From a checkpoint of a small transformer trained on Wikipedia.
Architecture: RMSNorm before each block, rotary positions, biases on query, key and value, untied embeddings, normalized queries and keys, capped logits.
Training: a variant of Adam for these matrices, 5630 steps.
Each number is 128 + 24 x the weight over its row's rms, rounded and kept within 0 to 255. Layers, rows and columns count from 0. Numbers have three digits each. The size before them is the row's rms in percent of the matrix's.

# layer 6 MLP up, 1344x512, rms 0.0429, rows 763-976, columns 0-63
096:137121137135133121156138165134142084128120116117130160187101156131146188146132147095139094106138116160126095067135155094115110100119159121127101150154120117168129112130153166161117169109136102
095:122098069135122120125119133126150158158169114152132062148101131100103140121129143123140151157159126079100163133131131146140089098155149129141120120092111145119086111147153140119178125122098111
103:094149090092075113128143118154121126128162103117154153141170130160153097166120113130120125118160123163114108127100130158110121135103135157104095136128073150085131134101151167120128142094142103
099:156093120132157145149106114155107145133155139118121118088130138147118076140122160117121128108134135133119098127128139161102110145138110123095126121115102122143124143109129156099120115128147112
100:117161137115132176125119162130152093084164152118114149122111106106117140145132092133160120124156146143147146158107119149134109119128124100130110148129175143155095135107130121127135091100149114
100:134127122120193146131133139120145141105154136153133121119184101185071159092160154106155138081146100120155103115103134140087096145183109142149113109144130161151112115164130129105106164145109095
097:115123150158192128200118142070105092114127136106110130092140115123129121102123145117107115153132106144144090125103147107150101114120108135110111185128139087121150138157162133100149115156124112
104:134136116163128120111088110142137157159105097102160147133144105141101114084161137169132105132120117158080132164102139126104153123138136137139168086094117099088143099142113145140086181113122158
100:129147110098125110158099141110074129115149182146136115094148104110132177178156104160155115098131109142144088110089128092148158102126150108135143139120143184136127116139153124121114146125125123
100:172127151105134163144159153106124124131152151165152150122090103113139146087164102145090114118116086108105146077115111085187141098161134128117141084114106106100144135123180112120126141160106121
105:169162150123097139112085135131116113081129096147146147145097168141165116166120143197128176106123149092128139129127087128116096105120134157144087107074113118106143168156173088141042150143135154
104:109115124096105131122125124146163135162147092169142134139127085167134159169122078152129124102117181108086128173154165140130130114165128104127116114113074201167145099165102128134127148146112135
102:120119086108138161124174135130140107151160131126135164137155131104116114171121122076085140138072139122107133144108133097133178117117117134114137078121143106147123105139112148151110124130110118
093:157050122104149119125148116155099133152078115131151056104104130134126086100117147149093134151091126151134144099124136126146145146132124108125122124136147162115141137119108134115121111130096143
095:118171127116141103080102126148138128135110126131091115150115178154105106147119109152153140142130142113136110197137139091144131089139135103132101116142135129130120129187117143119149137099123110
101:143098119143126104123121141121125113095144136121123105087186093158111170129162123109156115130103120112127165093142119124113167144108141103132150154114184105112126162106123130137126129120099118
100:107104117162136115091118150107161074104094101095122101112156079148137120128109108139101136172133108111126097139138141135114105130137142135063162088112121108115127118159074144143133121100113148
100:089108143115123120140114144144142102103127158122174139185101110133125135150104123118142087126121106123164165095133107133117111160142116083153085157168164120130143094142137140141114112122174134
103:137134127137148120121170148183163127112144167140120142137140130109105108149140090117148137121120145161127130120081140135139153139118155109121156135139126128166125086124123120115132127109137137
101:101158116131116125162104177170165100149122146150120158174141127166134109140170147109133159114108137059127121104112102090108104119129114114137112077135100147126133152114110089138138175151103176
102:064160143125184144121163133154134098129111144144197144158142130127096172151120151084148106124161136134120087142113099142119127151120102148106094088150114100121120131056113128133151177112111141
100:124140111128112162106099144125150138117118148145125156151134130137106130126091158121161169150140122154102114146148143104127138127096142103107135121084098134183131131109152129141168145118123136
095:130150148094141108130122151142157113088130134133129132135122137165102120133127162109135117115111147090134153136138125077125128136129172107118147114140129153159137111147103178117119134134100131
098:130128112103152118081149140157083122137110157096091140112129123167114150136126158091134132142146123150139143170131143130125124157110111131130125144141139143111144133162137124134155122117118136
097:100130167115112113095132125117107135133147145141099132121122140173117137107136142135139118124116105152154172134138119129138105129143106124114112119154161148114114121114111157148131104137120104
098:155114120124191123118096159160126097126090104128116120106126136106126171097147113154122115178195131141093176139129170132157137104151146170145145139126097079100156127110128142113099190109110110
103:074153107119154151116136098159096146115135093101146155124154131149101132116160123144135168131105155106119110143119096073154109147124112137136154141144101111109086163097120132118139157121134132
097:122128121112124147114129114106116154142117133197135086109132087135130134155134149161122151112133117158130115130100120082096103158176158144148128075095145119109135158138110146145140091129174106
100:116139120076129096197165132123107134139134137118163175167143079127148109166157132146124115139127072120137120124068124120143172128143144126143106097075077159151131118102167134097152075132103115
097:140145132112150140150111134118157143106110127133143160122136169156146144128142127136109153137184132095159131158145155120122146087113137125095181088142127119146154117063125089124104118131107138
102:109141122119133138135127143117097151089174158164111101145172132117107162120102153157133127098136131129142153115157107143127146148129094135085132111129118107118088136151105140145146148101111135
097:131142157165134129143164135145091168126105135107108145106137146140156173092101121133140098115125146164088138118121161142158111088120136128063123142089122158100126126078139104127166098139138116
098:119138123139153146140106154089125151110168108067147158185157132131121164131119102126159123126173140127114165134141123142083147141122069155093126147119148105152114121149121122147114141130095133
099:131139139118111139121138124155143124125102148146110148155117130117128071152178124083081171129134126124131116172145150132066153142165157139143118114098113123134151086135154143127143117075128184
098:135167160137105078187142163119137124134174129130165123125103180162187151136118090077178133141132142166125112146189100095104086152161100136188097123138128146110115140164118158122129156095096131
102:091141140168135154106114133134136142120140119105085129147119121157141154149191123142116132129106129109114123151096112158144118119103161119151135156143133139113129107147136119148127136142150129
098:148105134137145131163127116119154185076158109108145120134120135073102130102109112118129118125110127096172110072161102140133140138122135118146131155141125125100151127137102123156143099147143168
095:152153129123121148147094120108115182086144135117131116086154150131088156208145121139147106116132089088122143123129185125118091137140105153082087147152143151106172115114159144150139139146096165
111:154091139143106135147113127098117165147137123166153122145092157146144141140113098126136132126166123158146156100124152103106068166114115110143096128140089114131137098176110120120116128165130117
100:108103112102093107111116118123072143089149117143147154125138092125116136168141147158164166140132143131105082138136142120110126147110163113161164153140147122157140110129117139147154146123098168
098:174136174151139137177149104080120180098099133139131125129127072101160111107103131092091148126151124153115164129160145141143120132110149116132105107099138137124138135141147125140102115130120117
096:142140130164118156137124144131144144108139147111134143174131123140106138128099125143154134129170126095115097180115135125135133118157126113125107155110143140100171127122128153110146129099094159
095:111097099120122102146132100104152101134133165147092140120138146098153110108105157139138115175145108156115107162102159141154129165119207202189095161156129078119131125177132110134144150128165152
094:149124092164157079108116069127116185074165124125133113175144123134132143121109146111119149154113143110097128128108126137140138137135130126087153114089126147126150114121162117129113156151113102
096:166088164141141132137131115150111088153111144121165134090148122085130166125136127148158102143158114128116086138125121168110149143177105096115101152115123123146118130127164113139122152153050195
100:111125140127142098167092155145086131166128164136119130105106137147088122101135168152148128152158159119121113092137128115149143136098117153117149128140134116110121136162085105109140149107133160
103:107115107153152126077140117148127145135145080177158102106163159128142133070115125120128138131103129125119146137103154152111113117105151122136117076103114127134085103062133144142144078135086130
101:099129119152154139128160154120116127098173122151089160154137149095107082138115092125118131147135088102104115135165113150158096146107113157131125174153133130123165092147152147114096075140153127
101:158133192117107159105139136124139120154113113108129112124123151115146131147128138164182139117143149099148091088110164130110053116120122113132136115147151137115116186165078166095108117119151135
104:140131160146143161112145141071065128119105100128149135138125122151100127150135120152128138118119154137142119109089110112069117154128121147133112146116110103077140089126123123160097115166099145
095:154145139121123084122178164119121163199097096169109095125166142130076099101094170115132136117127102125158121139151128129147123154134126167176143166140100082082127132101135168140129122094171149
102:134087126093118138115157149133148133123090131152127114158137107149141116113091117090126155087165129140149150137150181143132140154128126105129200137148131133117102140164124093135156106122084131
096:120171109115131108131113130082151160146149083132152178122095156104135141141106138147144109140154132101112150146107139098132118133174102166174124144142095140128113158152132121126108148105127134
099:184146065144138110161118117127151140140140170100121140130128175109095111176101098118139141158148115149103091144114141139130117129118125080141108091120129107136144117118136127130053175142113115
104:135123168140135119125145115114093136142101100107142158160117143127124121080127139121120118153140132138166115167165112124116107125127164107128134124147110139182161130169111144135126200117111129
103:093130141119124143124144142130168137107122125095111147118165151121161145111126128155083121101140152133105099122186136121122168139145115125165119091107092106133132120098082123139177122156116158
100:135088147159128125149111145158137110157137156101106156121154137141085160178138132087108144152128138181064147120133126156127152126109131098139101125132091092139128142134091087155142121135131128
097:143132165097185137167148176126120143119157103126163133149109140150139147143144122128114151136099125144156109104127098141096132142134072135153153117092106133143107109084141145102108079166134129
100:104110133084129145109142158102163145097161160153126105175167124118180173127126116077098098133102139105105093090162143118098121140098141124073099167127128122122109113123124106157120087114102111
098:098128119116131131123164125120157131137110101098108099120136126109136099109119129137108175100120106160092092139114088153162098104147097081148127125125128130147089142143132100157108117148156163
095:129148116142129124131129130132112140147156118101151155118084127153159110121150123140134094135102141123166160113107109138132109078152122143128140131118162121129128112123145141160150086113121126
098:151153136182139113162125122125141161124111094149143128141116154097158161130127117129118120125112130086162149130175078123153131089175086156140149121162146115159135150130094103125166094119143124
099:096125171145136093104153137080109135144174169134126120107123114129161105097106103136106172091166116202123134151109123120132106122168172136122117126105138108114152104131172102154089128116111119
099:150129135173104171162145090145132148124110140144130131130109124151120134093140115136155147172139138155099139109160077131147155143115166160133102134160126135180127148118148108107110148147106137
111:130148136125178172105141098166147141143155162141102180144127099135152147137120126166107159142147115107097136150120131113127134137114095095090145120146111111153120121133107063136093105142122108
103:150171112124107105171155128124172121159162142133111150125112131128166102142132159153145120125110089145125131127165095098121145164120128119143124122129138148102119095130169088147158132116136132
107:183116136131120111104099163136114096110129123132140135121147122124125087171158166076135118130077143076130154135122157128091141107105105125104078144143121120135168122117123119169129107058091144
098:136137162084133095166086131111125099126160110105130133114116121149131155158144092120121112112105141106119126141156122133152134136128134086103118172133151120115136146134122117109143112150117092
097:151149179117146156135123117133136125094153142076125111136136154106120099143125114122114110090095153089126089119133115137137129166131153079124122161114126086174121107164115132101091136164100129
102:179149111149155142110130121092110131105143157109112078117120113119140104143078131157139139155180123125137134122144120134108116103149128132083115135144131127108143105139134135105064128120130133
100:147098136108150125098156143087086137108142132114138148154110140107120060140147111114108161163092084190133103137118161112123124063134132160139154128109103153126138100150106125131109122088099095
097:173123165153131127116145168126156155081158138139111136099110112124123120169131135127097132118084145136154140123135108115155117122127134091143143129139130169105107084160062184091133147128152136
094:125144123156124087119133146157167115110124106114122118108126168141109099141101138142131109148109115120133123130165114118153138161112109126135136110139149112127102116126144099143090187143150127
098:140129158132154140148152072130103117164101160168164151122102116129168142134138115145097130105174131125118087105078172158128129137163139156105097127111124102086088141133165144151125114128123134
100:083143095133170131117136104126114133146141129141063178102130144141126138134137124092110165125125127143116130137109142113165101145107154151106097130113115130122153101145137149103077144137057100
100:150153147137130179138109140119128141117094104132162162161126132071108112149116139107128075138180161134161135159138131116126122122125162138092163096145122121141109144162115095152153091066107139
096:130136119145124153152095101153158114164081125107120097125120179111102112111132114107109131153156091122101134137122109093149121132112141122100152120121126133132183109110117136166121133115177125
098:104113134132131106112149141139101139138110132152125151124137155109133099143100154118120152150106180146126115103103114117165100149109113132146149079095111167149138108140124132123092107110142163
097:110147131141119104096118083142167126140109089105120124168119126128133163130135071134124116112145112136189108129116138152080109130207173143166121136096166144126163117101135120092173126162133149
104:110144098109143111146159138086136151142142121090116129118120107115114113144128152145116128169106101167136102095198131160126162141146117129124130118188156123105137159115136114099173145122105165
098:159160155118157108103096146122160156136168143116109129116149129133138129149161135144126159108143169138163085155128119122183104169153112129131149145194158093124135162143139115085095110175104159
097:126119161121137152142111149106127123137155135102120144099117148143094130180138144075169092116170062155140114113151119109137105130107069127116095105090136129123112104115130123114156121130146142
104:131131114151102129096090139123115152137136143126151142159163146126123131174137160133131129145070106170103130128118126142105129094115135119129116120094161141099102129132135151112121119103124121
100:160115132140141105092121104129140117139079142158144174089124109052113144123110181181108109173132129135152148182089164157089106132149132104120124132130132134135147101132154134131126150127112159
095:133099111142115105092077152109133137159163120099139149122116141106112106142132149102122110148158123094112115100088143088125157120146104069096101107129110140109139112144106129137123122131083129
105:120107157144113135160119113154141133133102124105156150160149100124102155099109137109151155127139134126106121146128115118120121109118080149183156141116138150145130190147147126131090114123103117
107:131124155119192105161168152123130131160116141109162119160095095131144152131074156192087150104122154123137151107118101158110165154109146124151124169120119115103083103136135160104144140165093153
099:159125145115156139113110132101092162119168112086128112130147145101121150110069117150168129175138117110116087137154132140144161163151151116117095141125124077118110106113134122128110146085112151
103:133106165115148126097129110142126125130135163147098132104118169094140159107134140128126132102135156052105178042129156164120138142153154095100167133132169114105102106140094194127118145146133135
100:118129122151137111149107156115155126085155121101105137113159073115137125134110127101103125114101128068160163126126139112096121122134128119135128069119144146129105142160121145115141155081140117
097:125098114139129096142122142119131153138135115146175128086092120144151165136136165116136110151156123169161111110108147129114145147147121125131152157105116128107130121135093131134120117125135142
095:080088148104120094121110146101131152141159126085120143143127117086146133175163132125126093135122173170083101111111140131141131118143105091091127127133169157126091106146122093126114154136139132
101:122186115129068143121097136100122160120118091120093167145143188130125113171121083124136147127158114125130141113085143086123111156139150078134115113124106146115088134110112163128140121140116177
097:118158093162110129131116105168072098099098161126129091128155134101117116131160126100099167105129136136154074150178098127158102149105139139114149164159080114140177160141097131133116096085175151
097:113117162109085120095123177132128137112084167134097147092128123109091099119156154153135117122141112146166092138107121140112129152153129172139152086124127125116123153135127155151126121159109129
106:118078161116146114114106131109093107151116107128084119100137118119120136152127107156150127105132090099083133116137138104091123094157071152122098145123115133097105111112129171091178126133128113
098:143094143113123127118131142117180138165157120119137136163115103094109095122100096116069170163108144153107130154134082136144166129089128145177138118123118157100120131090131121117133102172125156
099:146159118120135100139125147161174155117141136146110110140137097113096139146191142130113132091142124148122169119125111134137167136186119162140152133146154099122084099142090112123085163147104107
095:103131146160150096127136092110156143127179137130113141114120126116087139113133127144131134144108123160137114133126138139113093156098160076146096131072154124109116133111157187124116157102156118
097:155081116130055058130086148129101141140141143114161155101123122147135131148110143105141150144115116183111068122118142167150140103151127125107121190118156145142105113168133165130132167097192131
107:099091081127176107143130120104130143077161127156118127171114139128106162116120075114137135147127145127128132132163115115147101124116120100141128091124153150135074126102144105161157123112118109
103:161150116175115161166141152116111115094128162137180104143147102131169103104143123094128129106144120135054111093143129143107130097119102135099160134153080099149147121154134127141145132156100134
098:121115065170090108152142181110137137177123107136110121145095145116158132172152171106091147085097168059107091118118152127124142165138130152091153104132134104138122127141110137145155125184103134
101:135141143155094115081098055132136130123131126110142110133111142128154109134122146132112166114130116135077090135108126122091107123108111128089134081127100117114149103090146121146167149134127127
102:115163095096105124154130155120171133156150092112124141157137134098105155149160163167133171145179119135133127124142178089163110068163147103122129093107144109127148117137142134084117130096101133
098:112107138139139157132105146120130102129132127078117162150185171104099165146102147149115157150109134113135164173093162131115140121105121150123158118081127111134143145103147121127083165096056143
096:094146109145096137128181157162135123104124140125110155084124133101087129145144124068143117116100154099161101175065182087100137121143141097154165147162135153163132154116103142135120156117148134
102:136126161100125124182147132127120151156127119125113155139119104134191123098090138136146145144154153091129143125130161151129106125114137144117129101113094114095106065105120078138117120122110117
098:074132130153103143170129097123121128124140170125135136123150105155126168138152154113106133123122122145112128133152106153130141089124176136140113163126125110127159153095137164112116158152103127
102:126107139141140161149124081097105114100136174118105132139118166124150101103119133131180128119138084167131147149123140119123123091114093085145139135133157167103124097140122162153164144166157127
096:088128104110108194128144086132139135127158118135110129112084168084158141141114092115139147109109173127135112169130119148131138144124140153126113122126111123168140120122137116141080129125079128
103:096133132116140158116094102130150117147106143142165083137140140109074161149138116077121123150100127129120164124087178142142157145110147105135135115118159138133129117125126123131135176128162057
098:122115143122138162120085148141162140144138093180105142152129177143102136142165168122152152150122127099140111127117150132108122082127132119130130109131098113154116122137120134099120108124171149
098:134090183161104127074173093128155178107099154098182128131148170150100128129163135109105107134097141147100191118150164148113138134136134135134154169124074124120126115147093107111133144143118132
100:120111103171142111131105119103137144146110118160104112090169100131131111110139080111141133109112120099106166132130117117148131107127117095158168130129175153126120100136122081159125149122112105
102:149113139148127094155081182181147114173122156137124073137114119165164127122149185139126091132152125119139144107125134145129131115113114072101131133119121135160174111110118124119115138133143140
097:112105121168105179162124143127129114102170130132143116085157122136122133108127104104171106134114091142092126065161128096165114136167129125124161153106145131117123127140122125106127118164107138
095:138139136149119110104189129138119077133132099106108124139128136095141156106110104148135130118097109159183118130103094163071156116143054114131128118088150132115106088120146147116166114089121153
093:137110130154114157137152124082130121102114140168117125106110100138151124133130084076112184146112133142154128127131122127135099121103105089167140141103155148130084128118145129128081158106074120
098:113108150126151164065084066160158150148177115123113132050134154134110091147137101105171113123142119128134143133129138125135113154142117110128112114136128099136121114107110068127117131119134116
100:117126142121110131096093140113119158152101087118144166170124138091146148128084150106098133139145097137124130097115095171108130110142091097140143093124072169120163159135100133133138130164146147
101:130138116137168105156156204155120110130118118116176128130134133093119130158177172136090111130137179110136087116140157128114067137168168117132117165139115113135124136166118113137133127101110146
100:145161079121157116109119159129114135096105129132119150169171176160070156093119116144144118100160147119145109107128134138141121131123099090164085133108127076102138168063089126095114158130074094
107:147100134094103141118144145117132108117117177102126160128080144137158145108151161132120141153137101132105125130119117121153145111113156110170096126131147129097126108128155095106133132137146094
101:137098120131101144169108151133154120075156134129154154104088160123144114118120073123156129125098125121133150136140111101146129110137165138120163107124116155108130100142152149111098137098066121
089:125118131156141138122119095124145161102124116145122093134204151131111142196115151159122101070123117107127114104126134041129089138137133135166149182110176127142099118112154106120140130141160162
098:141119064086138106144129142125126119091126174139132112125121116140154119121191146113149088112134148101132126120109107082145118084093110121160126099133157132126167113105129103098131090119112158
101:122064073121133129160136155165116134129137115099144086125113124139099118106104109169127102159100113138141166093112120116115129102117134154132158135120096098136131090134139111149106158119097070
101:109125085142126139101156140120132146089152107118127125130127131165120127130109124114131102130122123123157108108132152123149099088148101112140163142093152115116144163136169126119112105126138147
102:146124152087108163098122098127092144104142122118151141144163103124112121091096118138095099132126130136118137099161127083080087125133129153118132137140109136144147151124164118143155122104126082
098:095150148122139132090094162106148156150121092125166122116142124138115125124071142105128117092143107130121151141130075163127123146126107129142092148097102130097113112132122101168144112133135139
096:135130099165143149162184102133136159139125123104135083121116134143122142173092127125124146117173099117141130158107111148123139149087141138115151100121112142122138127111153135141153082177140103
097:114155131125130153131137112140115070095131124112107116158133089131124141129137127154131134103099120081124100118160132112131133138118139144142195156142129087119110139087116118121151140094153130
100:135133143118081135104136107173134109105155142153153165143128106091102126101132167135122168133136179120082134124151119122104152138145106120133146149072097144131127103105126140128076070122099125
099:145143167122138168120139087144123136130130139117144138141135131103125123148153129113132156111109125166158090099126148127130123111156105180115148111163142103144163141171081104146125116108159125
098:152123089121120101119135139132116151138114121133139078114078113150094163108110117158145119126123127145126114132125103166124120093109151128098137125152130095139183141137129126097144116141124146
101:106095127118134117196124095122129160143108131091113129125132128148149117111114141127173126156123099106119116147148163121143156127144155097122133186089151164149123118085120133133146105055130142
105:112128127124117151151107102149108105105130121101086133135143149131113097122100180113132137160117130137125138159114101179091104116115149144165121133121105119136134110142068154115131096152097116
094:147138125093135102126156188110102165117154091134121112080116084131101109075114108164112095131141138169139121145158107137168142138183140159070123158131153178172147154088147152135133147135133119
108:138134078131082120149131154155147133153127144132114087093129143117096095174119144146111134172135111112124150160166139125183112099107113069114107135102106077116089116133133125119179129179157148
096:134130128104104159117115107102112075093141104150137152147102121121184130131100133147127103107130151148165127106111099126098138151095101162107127188141152129138146128159143144142107135143136056
098:084190117109107102125104137175126153152113079104158157120125164101153144118179175139128166131148126119101140103173090101133152135093152172082128117092118150126107137157164121120111117081133109
100:145101107109084136116113127141151129102103113163121120082125131135086142175160162131157181109131110093113128153093129109122097130136134141144132149125142081186148174125120146164155106160155148
097:096103124122169108148123104132098133146157129151145137138092121127136098116108132120150110126151095123121148114115134108145099103087145121129112152115132171134095144137112159125167113139167131
099:112127124148138115111152143158174175089140154123136139139105122110104135119184136094168172104152162153166110134104104127088132185114153116125115107115117135149123140131160192120117111130113179
094:126138061112115091131141090152150132118095100143143133093113147110111076123141117143139130109160130116148108100124090134098139119104169134156110092111090136093164156135136144135120168103136129
104:083104127120136111131080080123118095084088146145126076122106155085120127135112096126180115153150127151093145108140139175150150130113133142114129170115102122133134094130148158117164154116128133
103:137140133161156123101127150097137124130136116135129121141108139128159158128100130131152129091126117140157138130101114150107141170133137149118130056127138060131134106122166120170097152134148123
097:109149165111135120133118146142152097146132140137132147120113125145163107148184136123151087128137073141145129102147162130088124120163118119154127136124131106114106162119132067131141117078130096
101:123101123134150130122141092112116151111077182144123119127118154112136162161131122098142114146119110104176102140156088121154127128111072128111098150143132121156133105131158096126131148121075106
096:111126127165138122123152122163123102113133125113124132126091090149124127121097159103134116146121090087131114114147142128132107141142127095112098135125186078117110135117154138139118133118143146
102:135108141177163121120138162101174117091116126181104085116098123146110082103125134109123143131100110087108139109115122107137180122188113100124127163144127113112128108117098114146128115095126071
098:099169111155134119125142085122099136161167104144132152115117156116131105117092145110163148096128114108117129175117132131115140130141145114148105086126125090145136179162131084113119157124112161
100:158158118103121119117100139141111135169108105142099139171146130129097138155107087109106088128133161108152115102119115129118103147126152096109131102121153120153104141170140087120148124138137118
099:138121141143136114121158118076117139156117090125145100119165128150114145112112183101095123081139100101126120100178098112088109115131154097098132108121150127158092147114216133115144126133156127
101:112097122110067103132159176123128161135155162121145146177133127144162124112160114119149124116091115123089100141145094155085123136138116135107126081089137146100109101102128122150150130094148126
097:130109077122166108126176087163112133183105117085099113135120132152134103097152152137090154119093109140160124123114103128103115184102122090131159069107131132097131118162109148161115137116145115
099:160106085140069165139171151159143115107139143189156097137117102139150148110129104137152125096122129131084129126120115130150107152132201136122130085105135121146115126132138057114103091112163120
105:117143155118117110139141143067120147152123136115161170126103150130120164118075118125154154097125182157132113131153108130079173141082145132108162111085123125096115099118099077135123128101122119
095:171164130120141074103068113128139098105157106136153131110127127140160116116154105112176136129112094128137161099163094139114097121135119145103127115165108094135130154133110090125144135121143155
102:130153078140135147120127128106139140129130131102139128112137142137157151124074117108085099120129143135096108107118105109152122146143112167112151103180139127159081146109120149117134181098099151
102:190160150136161152116115162159179121108172105169117118142121162129160126120165101131143188125113118105169105147106105131107105127122109147148141159135122140173115097157116151150095172166136113
105:150151131110166107154149114192148124145125110093136093139139130136142145148126103145102169118163124142106124150085127110146087090150112074129164148132093122094154135113169143122120159121115105
099:129113107121127121147145116145115172107116107116110185147094158129103118128079147065088077142156123138131119158131121150134104155073132133146062090115155108141151150125162163115117110119174126
099:100142174110075134145140148102154161167141154136182125164139106123172087144147105120148138123137151128113144114102133117130129099128114152140150139123117134152097093097146107134164128138092153
104:117136122126151097126132118111114134153156138127102119109116144121126108146099146126149118152141121106184133141121110091120119118151118140152132158102116131135114149138125122099130174116142118
094:087139144129170148166122133110158140084131109126119118133109081163102102086091107064132115089116145117092117129120123159109159115124074137113164134179101138133109134077117149138136164138124136
101:155172139090137135136140128113156126109112107171121123111111136119168093113118111194155097128129099104131168147121163136101073145109149149141105128146123068102115152096133168141118123159089108
102:144124180160090105142119181120157124125132126144099178092122134063137115104127139112174138140178161093126174093154107161135163138136119155108116131108106137150112124180102123115136139112131097
100:093133105109147111133143136119089104099103127137110114178141148124144165159120114143092154125158125145130131146131109086103137150119167168115108105101124145112104129113116127147125131093108157
092:135108077100126105145154149122135114111146110132136119100166152111126098157127147157138158139142101113063131116119171112150117121160146106157089139141102144126126106138143111165111137119101106
095:141083144137162133157150093100121091148144101125117124115150131131117108101112121163112140135126107138122116129111167134102129134118116122145143116155177175097145137125149107114175186124160178
101:142142134173070109169132112122123131107094088139133106139113117101136123138094090162131122165139116126153144122152157083152156116153130156153108135097128147117157113110152108103130126165103118
101:159153059095112117128124113157170146113164113136114107115146128112145099177122158144130120116133110108154142101118119097168143132117115107129118162105141114122111133117118134098166120145110102
099:155104156162147141131115144104140129142111167137148133089139093103148137108163127140113112101091122139183153153120115135099152112059133164093137087133131104153088114113135159127123163146150158
099:159129078093150142149141110149130117108138127143130124117131099190169162097162133104154104108154127149127107133165117117133124122098128113105123120079161117137099148130147125134125129143120144
102:122145125109145135070105109123169114091140123144146158174090140163129177102130135157133154099125134160081138160102108127114146076125090162148107147102174162140123090097129159127102150130127111
093:132126104105146152154121130125137092148139124103151089144126145118105151121137113152096144157108090115105094092112181096153159119154090140143154143109159144121113155103200097114141154111117136
106:101138160102142108122122177151091103142126138105124125136137114150155123126170152097091144107143069125091139100153124143138095114124142126135119127163106139128128127148112115129116111132182098
101:133137105104132116079104111175101128125100156120135136147131157143131155107089087135123105105157154117119125127146167101141155121143150158127147107154115158133148092165147142108108115137119088
100:119145129101106112153127088089158145088109151145170124112087124118156196155115125129112143114154092159138179117113148124091116129108176123146149101103110148056147131145136110147136080114168144
104:081164133129135160124104140132112116126154119093138154144120115117145089145132129111124136141174152102145144137128121145119146149096121171099135133140103119087120122097119128112137166102115085
098:091098159130109118109116124085102091121163137186119137147154115140143102129079142121136115123105126152127132128182148158114122127132153106103099132093122152109147126110089087094135105150149121
103:082157112166162173075087108102122131122162130119152143173140110112163165091151089154118125129147142103132115137131108098116125139137127094075136178088112137131141134124185126127117115157123165
095:112130156130131171119134129121136097155162136134140139148133151120131167147118125112133100121118142146150161149150142084119090166125145143105121156142153151161122130142109110104139128128118155
100:153086113153105100161167126094151119124104110127138111165122091089137114153114158108140087126104120118079140128117137115133114161099131117173155114122111127064095122138137124132154117149084147
102:113112108108154142114133132108140109132112103090137140101131166120128127123108166159160139135092126150147109128099139126135107153101151115070145099143110167146143131195137138094185118088129141
102:074144132137169172145116135123130162123108130154081097130147140085123127136150095160088114159111095154096140168117150149104121100130106147089112157134122127168125145124152144131126105134103096
102:118136175133154150126165134114146142161112162140127126126085136115115160132143133142122114136078111127135082100138109169108108076154108129078100098104107170157097112107100140120142131125139110
099:107149129106150170127143137182101132093110122125111145163141132171152162096125095129158099144115154164107096116144088139117136127114121105159157157149131183091113164169122114104121155121186150
101:095122157132126141142115135147143161094113124086149105158140162091118162103092119104116131105121153144141118118151120109097118130080106145123100110141160147148108114146153117130136122104122106
100:135157133094178120080147138079109109098098119106125150126140139177143170147126161156108080105127135113126123101089119114086168130105104140149100154112119112104155124086125116139091101140151152
102:136122127097101115147144117116107122143122153142151177129118106167137159097143141155119132132151146175117140138121157139100110145120154145117196157127106140118146109140075144140132114098090124
093:124125165127141135111149175185070094115097133156082062128153155170092148129139123116149133115128151125123131133149124126135167108144164157105118127088158155143145139104124131104120133177143165
099:142120100136089117147143137078116126117140150132129174073138145134175155165149139106184096152117098143153130100164124119104163080127103129079132104117177105144139116142088177117090109108147156
104:088130173135096119116110082159168128111153136134127143122122114149158100127148103093123132101144156170116142129128133120157122144120159127168143149141115140131113139150108125138117109096186071
098:106111142109080129108118074118129160126126124119135184139082111138146135146169108074133142127127142114115167101139164176152119091171132109126119075083125147131161123129123105100093152142103118
096:164095148156091126144166090129136139112095154116140111122105146150126128113121150098119162121088153164041094097180113134106135114105096175107092092140128124085150117093152130130134148130158115
100:152116101162132141167144090134094114153113147159067184132123116120124102118108075123138105123132107135168169116151088097140133139112097146150105148151116129084112150134155061116105132142109152
101:153116147126148137150110105128099154165127157133127131142105107137127150154121112138103130083068140146100122146078134128130109075133135092154130119110181152128121158126131081125143106118090129
102:088116121144128129117159119100115139152131127122152079163125136120162134166133133104142147101150185123106108102136113154125139125144141155149116126115123139141124108104134129092115116140154150
104:119179105172107161151150141126172166117105168085106143154130144162105144152160110120144109116154111172126124083150099121108121140116129155144111143157122120118167121073118134138139122115123144
098:132099142142098121114147126126115156131119124156079098102101174119100099140150129116149111163088106120135104155178113115191136107138109120112153132133112131160114165109134115134089151145109156
092:139146082120133139141127118134161127119119130145156117117126129128121106151104145115148107133085164126133159173113130153082156129112196115144103105139123114139106136139127111133137148128167111
100:154155102085129143130113119134128170155171106127147139104147156133104157151150178147126141127121104141131107149105126117146084160159192109138094150134126118123126112141125131136144159164124149
096:113138089075102153113160144138144133118153116090124139124117102114099111115176097162093147143153134117112133137090113119159121132146129150139094106117135174093154112099139088148131082142072171
107:159125145148182126148162151105109124149146121152128072152137177137122130098114105161140166142100141157096123145116147134122102159138117146126110167128151163115121104124148112147092129100186112
105:091123097121095134133145134096156100142143117181182148141157109190172146131089159110170128104154140165116109117130146132123154149111092107107141141103126147168149099165147087139152119111086095
098:095142129158120101135118152154122170131121123093191132138137138142095153104135127086166114112110144126100099147105140134135178125142146148155127140144173128118178124144102117147138120095156126
097:154089140126149173114136128102161131162135129130106182124146115086103117113135127084135154110173104170102174096089124125153110140145109165136136138122158142166152130094113111133160160148145097
097:098139144088127111111155138162150085141145168105116094164140112162109175125124098117159152084127161144090098143139160136126130116134116129128115103134106076135104153136122092135119121131139112
101:137088121126141120141117109102115109107133130104072119083162147131136139077119159108126106145099126105137082107114098111075154098155142132118140142147072098126115111160138122135129127126088116
102:114137112163128144117101154139115120139117117088150134133096131127120145176133151096176135117127123194131170113118136134142135099153121142135083113098129115141146200171100137138141077085197111
099:109130094169102132126122092097133144139115111153145111158178131104137148116116166125110148132124155127109114116129160156110130148105129127161135110147146069093103159131087168136134167129076176